Part of a small language model's weights: 14 layers, learned positions.
Each number is 128 + 32 x the weight over the matrix's rms, rounded and kept within 0 to 255. Layers, rows and columns count from 0.

# layer 2 attention output (transposed), 128x128, rms 0.101, rows 55-63, columns 0-127
[[122 107 132 117 103 131 144 158 127 114  85 146 134 139 144 107 113 194 103 107 120 113 113  85 125 147 130 122 114 144 189 109 167 116 119 176 162 201 126 152 147 120 125 145  95  53 131 145 129 110 165  98 138 104 165 157 153 179 125 121 127 168 122 138 146 172 126 151 133 116 152 108  95 106 112 156 128 113 167 144 109 119 130 134 135 114 127  85 141 184 137  35 137 125 147 103 148 131 105 125 136 117  67 103 129 149 163  91  93 142 107 154 126 127 117  91 121 131 134  99 134 107 128 116 152 164 106 140]
 [101 152 159 171 160 111 134 154 108 115  93 132  95 119 140 118 133 148 125 119 123 175 117 105 125 162 142 129 131 122 107 101 114 141 131 135 123 138 118 124 168 112 117 189 133  46 104 176 151  74 108 141 113 110 153 132  99 129 137 129 114 154 160 127 126 109 106 112 155 128 104  93 137 144 118 177 135 140 101 127 141 143 104 129 116 135 152 122  95  97  94  97 184 148 144  96 141 142 163 121 120 102  89 152 170 101 182 110  84 108 193 165  99 190  95 104  81 125 122 104 142 126 116 128 153  71 129 138]
 [165 135 121  96 144 120 138 113  68 101 150 180 170 113 105 187 104 138 150  49  79 106  82 115 114 102 162  79 129 129 185 123 125 177 116 149 133 120 131 104 164 117 134  94 128 108 144 150 181 137 125  93 145 154  95 141 155 204 121  89  97 224  82 131 164 152 117  95 127 131 160 142 112  98 177  92 177  76 135 128 118  73 153 162 158  85  77 153 224 159 152 126 108 176 110 163 148  88  64  79 178 192 155 112 146 124 104 116 180 116  74 115 120 111 117 125 124 102 144 168  90 134 127  51 136 138 128 109]
 [122 153 156 184 134 132 145 173 147 114  59  98 162 112 158 121 114 133 124 117 140 202  95 105 142 153 158 135 135 120 117 132 167 127  84 167 178 153 142 142 173 116 137 141 103  71 129 167 191 103 134 164 109  92 121 110 128 145 140 128 137 138 163 118 111 113 134  79 162 102 156  80  97 133 108 160 110 115 125 107 138 129  99 130 126 148 171 133 110 119 128  45 164  99 148 129 131 131 121  82  99 110  90 138 147  93 180 104  87 116 130 174 131 198  90  88 123 135 119  97 154 109  70 163 211  89  93 132]
 [160 165 106 110 164 124  78 138 120 126 226 131 141  93 130 149 106  69 140 210 123 146 137 166 121 137 115 122 156 103  65 120  49 148 141 126 141  60 124 105  88 167 135 113 164 199 145 118 112 106  83 111 116 144  99  96  97 102 158  95 155 129 118 103 117  87 160 163 127 134  83 109 146 136 169  68 121 102  56 103 148 122 105 146 115 117 111 169  95  89 108 204 111 144  85 150  94 134 165 133 115 153 205 136 170 140  87 107 173 158 161  82 155 121 151 170 104 102 109 160 144 114 170 120 100 130 158 148]
 [116 150  74 197  87 159 124 157  95 133  91 155 165 128 206 148 154 126  38 185 116 204 159 152 127 150 109 153 135 112 143 102 192 101 186 171 199 176 103  99 145 159 147 149  94  53 133  93 162 136 112 114 160  88  97 163 124 183  88 135 158 165  87 188  97  74 163  78 121  88 117  11 113 178  70 253 137 146 132 108 112 165 104 147  94 159 105 211 110  75  97 126 159  18 129  78 121 152 105 106 172 138  49 170 201  97 133 105  74 131  22 117  87 178 109 113 124 134 117 154 142  72 140 170 166 131 134 160]
 [133 130  91 132 119 126 122 124 139 125 134 114 128 133 135 147 101 105 126 140 159 124 143 113 143 157 104 139 130 119  98 136 115 106 119 123 149 115 147 152  93 138 126 122 131 182 131 113 118 130 146 118 134 129 147 124 123 133 115 134 134  95 154 120 146 144 144 154 131 122 147 136 136 117 119 117 118 142 125 109 125 134 110 109 101 126 120 117 102 117 141 132  97 128 159 116 145 125 150 123 140 121 158 116 111 125 121 135 141 124 163 131 134 114 124 147 125 135 133 130 166 112 116 128 114 132 141 140]
 [145 118 113 157 148 129  99 180 123 115 114 108 157 106 165 162  90 117  93 178 143 167 126 159 114 124 134 162 133 133 113  89 149  94 171 135 199 121 162 128 136 152 113 131 123  91 171 109 154 166 133  78 108 103 157 129 131 142 113 112 133 139 134 119 136 139 134 168 127 123 120  72  99 143 143 106 106 121 125 131 136 126  92 143 122 146 132 146  78 127 122  85 123  66 107 118 147 168 128  94 134 124 142 149 155 124 111  52 133 142  83  82 157 138 140 121 117 131  91 131 180  90 114 121 127 169 116 191]
 [166 147 123  97 175 183 132  82  69 115 211  76 107 186 125 145 101  71 132 159 145 121 168 159 119 160  64 114 126 127  57 155 104 164 106 104  69 111 127 107  77 127 133 119 165 255 114  97  73 156 100 112 106 136 146 153  73 130 135 132 103 101 178 137 156  55 115 155 101 154 128 192 163  97 147  85 148 180  86  70  96 117 136  88  94 145 111 125 109  54 138  70 153 159 161 135 140 120 157 113 123 109 195 146 135 139 151 183 146  50 198  76  98  63 146 154 137 151 170 125 131 147 162 160  60 129 170 134]]
# layer 2 attention value, 128x128, rms 0.108, rows 56-63, columns 0-127
[[125 130 105  88 125  98 166  94 130 104 136 110 153 165 124 143 142 103 144 123 142 108 146 166 131 105 138 160 130 105 105 111 131 140 114  88 125 140 177  99 134 130 131  67  96 126 165 120  83 130 174  93 157 164  86  71 138 115 104 124 141 150 118 119 164 133 144 115  97 141 123 167  98 120 113 118 131 136 129 112 130 108 130 114 146 143 117 126 131 149  99 114  69 131 154 145 123  94 135 142 143 179  93  81 138 133  97 115 128 170 124 189 110 138 121 150 194  89 134 143 143 113 139 132 110 105 146 126]
 [ 94 119 124 191 111 119 111 138 145 122 128 176  70  97 144  92 243 107 145 215  18 205  88 114 172 153   6 122 128 119 130 170 105 111 132 116  89 105 163 103  44 144 108 218 115 166 127  92 136 197 100 101 113  96 123 177 119 139 117 175 176 147 154  64 113 109 142 150 107 179 128 132 134 178 102 138  68 146 143  55 130 102 127 143 101 134 128 147  68  37 121 147 176  85 108 117 122 146 136 131 103 106 136 128  85 137 137 176 141 123 129  49  84 125 122 111 115 158 149 109 169  63 138 221 200 152 114 146]
 [ 74 173  98 116 148 140 116  87 132 113 137 134 158 145 140 156 141 130 145 159 100  54 183 158 114 101 129 177 110  87 166 116  96 135 148 145 126 158 160 133  94 100 147 114  88 127 180  53 114 135 161 118 130 127 111 136 118 131 121 110 128 160 148 139 152 135 131 141  67 129  89 173 145 151 113  88 125 127 134 127 119  94 129 112 160 147  56 147  98 106 123 110 137 182 157 150 101 122 159 149 173 180 131  98 110 182 134  78  98 159 112 105 102  77 158 146 157  84 112 135 149 155 139 120  72 122 142 110]
 [133  82 166 123 104  87 130  62 184 115 102 131 152 150  94 106 136 177  82  46 163  92 142  79 106 113 147 169 185 108 145  96 167 106 120  87 115 194 100 148 178 116  94 118 145 140 124 119 125 102 186 129 131 135 114 160 112 137 139 117  79 106  72 172 137 189 128 106 163 136 143  78  92 113 102 104 137 158 121 130 153 127 154  89 114 118 138 155 173 127 146 150 140 108 110 125 110 106 144 117 163 131 130 144 149  84 180 182 119 101 111 252 191 166 157  75 166 162 150 118  79  93 120 110 131 136  78 167]
 [110 181 203  76 182 198  78 164 143  66 171 139 125 152 183 193 114 142 122 127 158  94  97  65 133 161 130 149 136 120 138 177  60 162 102 238 133 149 160 160 127  75 181 127 120 125 109 168  47  84 172  49 112 171 113  76 131 141 144  71 135 181 158 102 156 241 122 107 150 106  24 133 185 196 154 132 131 199 111 199  90 152  77  56 157 133  72 132 161 149 122 138 133  95 211 191  96 140 153 118 142 146  82  88  33 121 101 140 137 175 110  63 122  92 168 159 147 114 112 152 122 243 176 151 110  96 107  89]
 [131 117 159 138 117 150 133 148 114 112 142 107 134 129 125 127 113 118 123 109 129 131 130  77 136 131 217 121 135 140 151 137 133 129 140 120  95 162  76 143 169 114 126 122 115 105 100 170 138 102 110 112 141  83 110 153 132 117 121 133 122 124 126 156 108 120 109 133 179 117 126 112  90 148 122 112 118 124 127 213 163 122 138 114 123 137 147 122 179 117 165 121 109 146 105 121 130 152 108 122 131 137 107  98 114 128 150 104 112 118 136 187 141 118 126 118 149 131 117 119  97 147 139 154 160 155 115 135]
 [119 154 139 129 127 128 138 130 137 116 116 142 124 146 155 115 140 151 133  84  96  98 135  87 135 157 152 130 122 143 185 123 135 142 113 137 116 160  90 151 145  78 147 125 111 155 135 111 148  91 114 153 136 160 134 134 110 121 152 120 103  83  78 123 107 137 108  90  81 125 139 134 130 164  93  99 164 121 108 163 133 134 125  92 118 123 127 137 173 161 171 140 102 163 187 150 112 131 119 104 151 160 116  96  82 170 154 153 149 139 123 146 161 120 151  72 121 139 121 140 115 202 133 100 158 155 153 118]
 [156  92 126 100 120 119 185 195 120 123  67 105 146 118  66 104 124 189 161  99 104  52 206  62 110  82 212 108 163 173 109 167 137 123 157  85 109 137  97 140 127 151 150  84 174 133  99 218 115 120  84 138 137  82 178 137 120 115  82 176 174 140 134 164 117 174 112  61 165 165 214  78 106 141 117 143 108  97 146 150 145 131 116 130 127 113 181 127 157 155  85 110 147  60 104  68 141 102 114  79 103 172  88 133 143  92 141 147 145 170 120 231 140 163 135 119 109 108 127 132 174  67 158 136 181 149 122 163]]
# layer 2 attention query, 128x128, rms 0.107, rows 64-82, columns 0-127
[[116 133 114 127 128 135 148 126 136 119 143 100 134 125 138 129 120 114 144 121 143 139 140 133 119 122 146 133 141 130 117 118 119 126 126 135 103 124 136 118 115 140 150 121 103 135 122 120 134 133 130 146 132 125 121 126 127 116 141 131 123 137 142 136 131 110 132 120 121 123 118 125 137 145 128 133 160 104 113 131 124 139 123 137 116 162 121 122 148 144 132 125 132 121 114 132 131 132 139 157 122 133 117 154 142 138 132 129 149 112 128 117 151 124 136 140 153 144 121 115 126 136 134 123 121 136 139 123]
 [121 137 124 139 116 110  78 161 163 109 102 153 129 121 127 123 150 117 161 144  93 110 133 128 108 102 134 106 126 154 164 145  84 170  67 143 164  92 131 145  94 147 145 144 112 158 156 111 139 101 108 139 128 128 117 121 139 131 147 164 137  86 135 124 105 155 105 116 113 130 113 109 155 125 111 139 162 145 126 134 146 113 103 118 146 107 132 122 110 122 100   0 161 121 120 130 116 109 111 141 156 139 133 143 125 118 144 138 137 124  84 128 120 148 145 130 156 125 189 152 140 141 160 124 137 181 158 114]
 [132 148 124 122 130 126  82 119 112 132 109 143 147 116 123 158 115 149 141 109 104 154 139 139 123 126 151 130 111 158 138 137 120 158 102 114 143 106 126 121 109 148 154 127 103 133 129 110 139 122 123 147 146 125 103 135 131 114 130 130 127 120 159 121 114 146 122 137 123 128 137 140 126 124 150 109 132 123 128 140 113 136 100 149 132 146 145 128 123 116 103 124 124 120 108 125  99 111 115 137 106 133 101 110 138 145 135 138 130 149 132 136 121 122 142 130 140 136 133 143 133 171 127 134 123 132 144 134]
 [123 129 162 141 153 100 134 115 131 120 123 133 128 139 144 123 137 139 118 100 126 139 135 154 157 142 143 114 107 130 119 141 141 152 116 116 119 135 111 131 127 101  91 134 110 125 124 130 123 144 125 127 128 138 140 129 144 117 115 137 102 136 117 144 125 117 143 152 102 137 136 127 120 130 133 134 117 122 124 150 135 136 140 110 130 123 114 127 162 129 134 128 101 139 136 139  93 118 141 122 152 143 112 117 134 112 106 113 148 144 131 111 107 118 106 121 123 130 116 119 110 158 120 138 152 140 133 113]
 [137 150 105 125 135 140 150 140 123 127 118 146 108 109  97 144 119 139 126 162 132 159 150 114 127 122 104 135 131 121 134 147 107 100 133 130 117 138 124 132 146 134 124 117 156  98 126 163  99 138 137 133 127 165 141 105 124 118 112 127 139 116 137 108 128 116 125 133 117 132 146 126 112 138 131 128 125 131 124 117 150 125 113 120 143 124 112 154  93 127 111 134 143 134 149 103 152 144 105 135 130 122 140 126 144 124 116 121 110 135 117 151 116 120 148 129 138 128 129 147  98 138  98 133 113 127 154 143]
 [107 132 103 136 128 119 152 118 117 142 135  96 131 122 125 128 124 122 123 119 100 139 121 125 146 122 131 124 149  92 116 127 146 121 149 127 138 134 151 118 145 125 124 119 123 146  99 150 126 137 126 103 149 129 136 154 137 130  99 125 135 135 130 155 126 104 133 130 144 121 125 157 122 143 155 118 132 138 145 150 119 135 134 127 124 142 130 131 140 124 169 123 105 124 100 128 131 133 111 123 153 125 116 131 140 154 113 122 139 135 120 107 121 116 140 133 120 128 120 124 146 112 121 129 111 163 117 139]
 [139 119 133 149 120 132 141 125 120 110 124 124 119 121 125 118 119 132 140 145 126 130 135  96 118 112 128 150 139 131 125 110 152 114 136 159 125 138  98 134 127 116 126 135 114 130 106 133 123 142 146 119 122 141 137 145 124 125 126 113 110 137 117 124 111 136 121 125 120 140 147 124 131 129 127 137 144 136 121 147 135 138 124 134 115 127 120 130 126 128 137 124 135 120 132 154 143 144 133 123 130 142 144  99 130 131 124 120 135 118 127 149 145 117 141 146 145 125 132 112 126  91 103 114 151 113 119 127]
 [115 141 130 143 140 147 111 129 157 140 132 148 125 114 121 138 129 129 120 118 149 105 126 113 112 133 126 127 125 141 139 129 131 129 134 128 121 116 124 129 114 134 128 125 140 145 140 139 119 134 122 127 123 141 117 119 119 139 137 131 129 117 115 127 122 110 129 112 109 134 131 131 135 134 112 112 124 135 149 144 134 138 118 142 141 113 151 120 138 115 123 128 171 135 129 143 123 131 138 117 128 121 139 130 121 108 105 134 120 122 130 133 124 121 137 124 142 104 129 119 138 105 141 134 150  99 143 136]
 [127 123 111 104 130 134 130 119 122 131 145 109 115 157 138 128 141 127 135 131 126 136 150 139 166 139 132 117 101 132 132 145 129 145 133 137 123 131 118 123 146 131 141 128 155 128 121 124 113 147 127 120 121 150 128  95 132 121 137 113 132 131 134 134 128 108 127 133 109 134 119 122 133 126 131 128 117 115 132 112 116 138 125 132 122 134 121 134 147 165 118 128 125 107 122 134 113 143 133 153 125 141 111 117 126 143 121 120 140 123 125 112 108 133 134 128 134 135 127 122 139 134 131 126  93 140 108 121]
 [126 129 125 120 126 120 127 130 154 136 114 125 127 130 130 111 112 123 147 118 122 123 122 118 107 121 133 125 127 155 130 141 121 133 128 106 132 111 121 130 118 114 138 130 121 117 145 122 111 126 128 118 117 144 145 132 132 127 136 130 114 129 141 120 108 135 124 124 139 126 128 121 141 138 105 127 138 131 130 105 112 123 136 129 122 114 131 119 146 146 132 135 115 124 127 150 123 117 115 138 131 111 133 125 127 140 119 117  96 107 139 120 127 147 129 135 139 121 115 162 138 123 133 117 116 133 119 143]
 [ 97 121 166 119 144 133 156 134 113 117 127 115 131 127 102 111 126 141 116 154 160 123 123 127 148 145 127 120 141 136 116 127 120 124 140 108 132 122 118 133 158 131 107 121 138 102 100 128 134 132 101 131 125 143 127 126 136 115 129 133 120 129 154 118 136 115 126 134 125 137 123 135 134 133 135 129 139 135 115  98 127 151 114 117 123 137 132 127 102 136 132 126 130 126 101 121 130 109 141 137 131 121 115 139 120 125 143 129 102 112 120 128 116 153 129 147 104 128 121 104 153 143 107 123 117 139 127 112]
 [142 134 114 110  77 110 150 108  90 146 151 144  91 113 162 141  98 108 123 148 152 156 100 134 109 155 132 147 120 100  96 138 146 135 154  99 156 137 138 154 131 119 107 100 126  73 163 107 116 168 149 117 143 160  76 139 170 158 169 118 109 150 123 139 146 116 139 156 146 146 111 133 140 134 124 187 163  93 102 128 145  84 136 136 104 105 115  78 102 104 132 255 123 128 116 114 130 165 127 161 110 113 157 103 130 114 134 136 155 125  57 137 134 112 128 137 119 116  83 121 129 107 122 135 108 153 148 132]
 [117 145 153 140 142 121 101 143 164 142 107 134 152 111 135 136 137 128 136 119 101 125 137 133 129 114 168 107 135 140 140 149 104 129  73 128 141  99 127 146 118 132 158 162 131 180 128 120 123 106 106 134 139 124 127 134 128 119 128 145 146  88 125 128 119 142 106 120 129 125 132 112 133 125 124 107 136 165 141 143 148 145  98 125 142 126 138 159 119 139 104   0 157 105 130 142 119 107 126 133 143 133 132 151 133 137 138 131 102 129 111 127 124 156 130 120 142 122 162 131 138 149 164 128 168 154 149 108]
 [168 129 115 123  92 134 141  80 101 123 147 136 104 104 143 163 113 105 144 140 132 130 113 129 124 161 124 149  86 124  95 133 141 123 153 115 129 161 140 138 123 143  85 109 132 105 151 133 126 167 160 112 125 143 113 150 187 153 142 111 113 159 113 132 132  92 159 140 153 137 109 153 134 151 104 162 150 103 114 120 124 101 131 158 121 111 132 111 120 105 136 253  94 149 119 102 119 168 124 158  93 123 136 114 109 116 134 135 139 133  36 143 116 149 102 129 111 136  90 107 140 116 102 153 103 186 128 145]
 [152 150 114 128 143 130 125 120 135 129 141 161 126 145 144 145 127 145 140 106 125 152 105 121 115 108 124 122 142 141 115 143 122 148 126 141 111 127 134 132 115 150 133 112 117 113 152 114 111 117 121 131 126 136 114 130 115 112 126 132 156 116 158 117 113 135 136 123 134 145 125 143 132 134 124 123 148 129 108 143 148 134 131 136 115 131 150 137 122 105 102 136 123 110 168 137 133 130 136 131 131 134 125 150 131 125 129 122 115 112 124 139 127 128 113 142 163 161 137 166  98 115 140 128 109  98 148 130]
 [138 146 131 124 121 116 109 140 132 147 136 127 131 128 115 148 150 134 144 101 142 119 138 110 120 142 118 154 141 149 123 137 122 131 131 128 140 132 137 121 149 137 139 120 120 131 110 137 145 120 138 114 132 152 110 132 125 128 111 135 137 134 159 120 141 129 123 117 116 110 117 125 122 126 133 141 144 141 108 121 129 142 116 153 138 159 161 119 127 127 153 127 142 118 104 133 111 118 117 135 114 139 131 131 106 151 156  91 107 102 122 149 112 120 155 121 137 123 139 114 121 114 130 138 136 119 142 132]
 [126 130 131 126 121 131 145 145 117 115 144 130 110 118 131 119 127 126 148 126 118 156 140 157 169 122 117 126 121 121 122 119 143 144 127 104 144 127 133 125 124 124 153 138 111 133 108 123 135 141 135 151 127 127 116 133 136 117 133 140 129 127 141 119 130 128 123 126 118 138 110 140 128 135 123 124 130 126 132 115 128 138 121 142 107 120 119 130 129 141 114 122 148 116 122 116 120 133 124 149 116 129 108 131 117 138 148 131 125 124 134 120 121 131 127 125 114 125 125 138 130 141 116 123 111 132 105 124]
 [126 113 123 120 126 138 144 110 100 135 126 100 127 155 137 134 126 146 140 137 124 129 163 130 126 124 127 126 126 113 136 119 162 111 133 147 123 150 103 115 149 130 127 130 123 125 114 128 107 131 136 111 142 141 139 135 127 123 108 107 122 135 151 127 134 130 130 141 107 118 122 133 125 136 133 134 124 128 123 130 124 147 144 136 123 129 127 132 129 132 122 121  96 119 147 134 157 139 125 119 121 128 104 106 141 147 130 133 143 121 119 136 119 143 120 135 142 130 132 119 137 102 123 116 120 130 116 131]
 [130 133 150 125 127 134 114 134 124 126 112 154 136 117 126 127 121 129 128 142 158  85 131 113  97 119 149 138 130 116 139 138 120 130 118 142 148 113 130 133 116 135 126 139 134 140 142 116 137 125 118 137 121 141 121 146 113 130 136 139 123  99 113 112 108 137 113 126 145 133 130 112 153 143 123 123 129 143 120 139 121 121 132 119 127 119 134 118 129 102 153 138 126 141 160 116  96 131 148 115 119 148 124 119 147 119 140 142 120 107 134 148 131 128 137 134 151 126 143 122 140 128 140 127 142 120 133 113]]
# layer 2 attention key, 128x128, rms 0.108, rows 64-81, columns 0-127
[[117 139 134 155 128 124 110 127 119 156 141 114  91 129 117 106 138 132 154 138 123 149 130 131 149 154 144 135 112 134 130 151 119 142 125 134 159 124 140 131 134 148 109 136 115 136 146 110 118 119 139 145 130 130 150 109 131 139 143 150 130 124 147 147 132 140 109 147 136  99 116 117 131 149 115 122 108 130 122 126 111 115 133 108 125 126 123 116 129 120  93 130 107 116 157 111 120 130 130 117 148 134 150  89 121  90 126 126 135 135 123 106 121 110 136 140 152 122 121 131 112 113 131 124 135 133 138 117]
 [ 96 193  99  56 145  98 136 108 110 146 134  90  94 132  76  64 105 109 156 121 136  97 162 137 121 129 158  83 124 134 121  92 154  98 110 122 135 160 123 141 197 148 208  96 117 145 142  95 104 148 115  93 148 146 223  99 106 131  92  79 161  96 192 165 149 105 130 149 162 199 188 127  89 183 102 144  76  82 144 120 159 123 174  88 133 185 157 132 105 176 105  89 121 125 170 132 139 123 145  88 177 132 130 144 168 145 180 151 104 165 111 153 114 110 102 153 123  76 170 125 106 147 125 155  66 135 122 190]
 [132 120 152 121 151 131 138 127 116 143 136 126 108 153 116 125 108 120 111 124 126 147 129 140 127 145 111 114 124 107 124 137 148  98 148  90 128 146 108 138 141 114 138 152 146 128 130 124 143 136 137 118 128 126 113 133 120 126 125 140  81 100 113  87 141 137 128 128 135 125 146 141 138 153  95 182 109 113 114 127 128 129 142 127 104 132 113 122 156 152 118 114 131 116 125 148 148 118 113 133 157 118 112 132 140 105 145 116 129 125 119 137 111 113 133 146 113 118 125 124 140 117 164 115 134 129 109 138]
 [139 132  92 118 131 106 140 144 117 129 120 138 117 149 131 122 119 132 131 117 137 103 105 116 175 108 124 122 158 138 123 147 119 107 128  92 113 102 144 124 137 113 153 110 123 120 136 128 142 144 126 133 133 151 150 122 117 127 141 119 115 158 136 102 107 139 148 132 149 142 133 128 120 143 125 116 126 131 129 124 108 117 111 138 115 117 146 103 127 150 135 135 139 155 142 115 143 136 120 143 109 108 137 175 129 142 150 118 117 155 133 152 162 143 133  94 133 127 104 146 116  86 169 118  98 126 133 104]
 [118 133 125 103 124 124 121 114 115 141  87 152 136 122 153 142 151 118  93 102 128 138  92 148 138 136 115 117 138 135 133 128 117 146 129  94  86 132 112 125 141 133 135 127 120 136 120 143 146 137 127 109 134  93 118 154 131 129 127 107 131 159 102 112 124 124 144 116 113 118 144 161 143 122 149 161 138 123 145 129 122 173 112 118 108 133 114 126 135 118 141 119 132 107  92 145 169 141 148 129 153 153 116 126 120 145 100 125 139 119 115  99 105 137 123 131 148 122 136 119 143 138 110 138 124 143 130 122]
 [151 140  98 127 114 138 114 139 115 114 134 131 124 114 122 135 118 130 138 164 135 139 160 171 166 152 101 132  96 161 110  73 142 120 118  97 138 115  97 128 136 174 153  81 133 115 136 128 105 133 112 136 141 140 126 131 137 123 129 132 129 138 118 146 136 122 150 116 120 141 136 135 116  97 114 106 127 112 134 134 120 107 141 115 134 111 139 127 130  83 108 131 120 114 153 111 123 126 120 124  97 119 108 123 158 138 111 165 159 133 116 140 141 126 134 133 151 150 122  93 119 137 155 126  99 130 143 145]
 [151 133 115 123 121 134 103 136 113 126 121 127 140 113 135 128 129 114 133 140 137 136 122 153 124 123 133 118  79 113 144 147 134 147 133 153 151 114 152 134 135 117 123 121 122 123 151 140 130 122 122 124 125 141 125  89 122 115 165 139 178 107 112 130 120 138 113 129 127 133 110 132 134 162 124 106 121 134 136 126 145 117 137 118 122 133 110 117 131 149 134 140 152 138 150 149  80 134 154 124 124 132 130 134 122 114 156 132 117 121 143  97 141 150 149 123 135 128 143 129 153 146 137 145  68 124 127 119]
 [127 120 122 129 131 129 113 118 125 136 141 112 155 152 135 134 156 116 141 137 140 139 143 102  95 125 142 120 129 127 123 146 130 118 130 166 117 142 129 124 130 112 128 147 167 114 114 133 125 104 141  93 149 134 123 141 132 117 139 161 136 156 126 142 122 132 127 119 113 112 118 125 127 161 148 138 109 144 120 132 134 114 136 132 120 136  96 126 148 124 132 124 137 127 117 114 120 109  98 112 110 124 128 122 124 119 150  88  86 120 120 151 111 128 129 133 130 113 139 133 101  79 117 122 144 130 130 120]
 [115 108 118 168 125 137 122 133 118 148 122 118 148 126 122 117 136 128 157 127 123 128 118 142 124 128 146 119 141 119 131 120 121 104 121  93 129 129 149 126 131 152 123 140 129 146 113 141 138 136 146 144 126 109 143 133 124 123  93 137 144 141 132 120 140 121 148 128 147 104 123 128 131 154 123 130 127 126 129 122 122 103 145 107 121 117 126 115 118 150 131 124 130 130 121 144 127 134 115 129 135 119 133 118 163 152 125 118 126 159 136 123  95 132 115 118  99 121 106 139 144 129 122 140 156 118 147 135]
 [128 149 108 139 141 131 133 137 134 117 132 125 111 137 127 132 135 107 121 115 134 100 154 114 149 119 139 141 142 150 158 151 135 117 121 128 111 160  97 128 139 134 122 126  96 120 152 131 148 147 134 148 108 134 117 128 130 144 126 112 142 112 118  98 131 144  94 119 127 135 128 124 134 146 125 139 118 123 146 138 128 110 137  96 114 123 113 137 152 153 110 135 105 156 133 149 131 128  95 127 125 120 109  89 109 101 163 115 108 142 144 115 142 119 135 139  96 117 122 131  84 121 127 126 135 127 126 104]
 [150 154 105 129 123  95 126 117 127 135 108 121  83 124 134 137 143 123 105 108 114 124 123 119 115 110 131 131 131 146 132 134 107 124 122 151  86 134 132 122 151 113 132 125 135 142 131 131 119 129 156 169 104 127 130 112 129 132 124 136 127 142  86 138 118 132 115 120 135 136 115 117 138 118 110 149 114 121 121 102 105 140  68 133 153 125 120 128 128 152 118 138 107 118 146 145  97 127 124 135 152 141 123 124 133 130 119 137 127 148 133 135 126 126 128 138 136 127 128 137  99 119 138 119 149 126 131 118]
 [102 169  90 127 119 130 110 155 134 108 127 147 119  95 139  87 129 152 145 159 130 128 139 126 137 117 168 105 102 157 164  99 119 119 101 144 157 127 101 143 136 160 164  96 122 178 167 131 110 115 131 107 111 163 166 110 127 124 132 116 193 120 157 152 115 129  75 106 120 126 158  90 146 139 138  83 142 136 133 136 161 111  96 126 150 141 147 135 129 140 110  41 157 101 142 157 108 114 103 137 135 143 133 143 116 162 111 142 133 138 109 130 105 117 143 118 119 112 200 137 108 154 142 105 115 152 140 142]
 [114 142 102 113 146 103 118 118 128 150 150 111  85 166 101  81 114 117 148 105 141 106 121 125 135 131 142  83 136 133 133 111 151  99 124 101 149 154 139 134 190 121 177 134 117 149 138 115 125 133 104 116 129 137 203  88 122 119  96  96 161 115 200 150 164 130 128 119 134 178 137 135 100 206 109 167 106 116 147 114 145 121 151  98 132 160 164 114 113 162  87 131 154 148 150 122 132 103 135  83 189 120 149 124 165 144 176 158 111 143 105 135 130 108 127 152 138  98 167 147 141 127 100 125  60 111  85 136]
 [ 82 162  73 103 112 126 100 133 121 149 118 103 131 111 126  61 114 141 170 166 118 131 147 136 157 128 176  79 108 150 192  73 139 139  81 135 140 113 118 151 157 178 204 113 119 161 139 128 112 153 100  96 122 184 164  82 112 112 107 101 184 121 175 186 130 113  93  96 128 166 154 106 114 125 109  95 145 104 102 122 188  92 133 123 168 115 138 123 140 157 109  70 136  78 164 158  98 106 110 101 138 158 146 136 120 166 122 150 152 131  96 124 124 106 134 136 134 118 164 134 113 144 136 103 118 124 138 144]
 [111 138 140 135 132 135 121 148 145 124 140 142  92 120 144 140 135 140 131 110 120  97  80 130 132 151 104 157 129  93 134 121 132 139 128  92 102 125 121 145 145 135 111 149 108 144 134 126 153 148 130 118 129 131 139 152 123 119 138 156 116 132 133 131 140 149  92  99 110 107 158 130 127 158 156 179 113 122 132 113 123 134 131  98 117 145 113 128 130 129 133 120 117 129 124 142 109 135 114 133 142 109 137 128 148 111 189 119 124 129 113 104 135 132 126 138 138 120 127 126 116 118 104 132 109 118 125 137]
 [ 94 119 112 137 124 149 115 116 131 140 144 139 129 114 134 101 145 120 131 118 111 140 156  87  93 130 146 118 117 121 120 109 105 128 124 120 120 139 130 142 124 129 124 144 117 139 132 136 134 112 156 102 129 112 104 122 127 142 160 147 126 108 122 171 135 121 127 130 141 178 120 133 135 139 116 163 119 126 123 147 142 113 124 137 119 135 126 114 148 130 154 130 114 147 151 144 129 112 116 119 133 120 137  95 135 100 127 154 113 153 119 130 100  92 120 115 186 127 126 124 112 144 137 117 102 129 110 139]
 [124 122 138 132 138 126 144 137 141 146 145 100 125 133 120 118 109 136 145 126 140 136 121 164 109 134 105 145 126 107 136 120 124  96 125 133 140 130 115 115 138 168 136 140 120 123 131 141 153 122 149 135 119 147 141 127 134 126 109 119 118 113 142 134 139 140 111 114 136 103 130 132 121 138 136 138 112 121 114 121 120 111 111 119 105 124 138 120 123 135 116 129 120 141 142 136 132 119 133 130 149 121 147 114 141 155 147 135 126 134 143 118 125 116 128 145 111 119 135 118 138 135 124 133 118 117 157 129]
 [161 121 119 131 120 154  98 134 130 132 132 150 117 120 133 128 119 130 125 152 136 132 141 170 144 117 125 128 135 111 141 116 132 130 129  99 125 109 173 149 132 147 128 137 108 128 127 136 153 128 116 130 126 110 122 125 125 122 127 138 157 125 108 143 129 106 145 119 118 130 154 143 120 128 130 120 135 126 128 127 139 129 125 117 117 117 123 129 136 139 136 129 118 113 139 149 115 151 142 109 143 120 132 130 139 148 155 173 132 134 133 127  99 125 141 123 115 121 127 134 144 140 128 143  98 125 114 129]]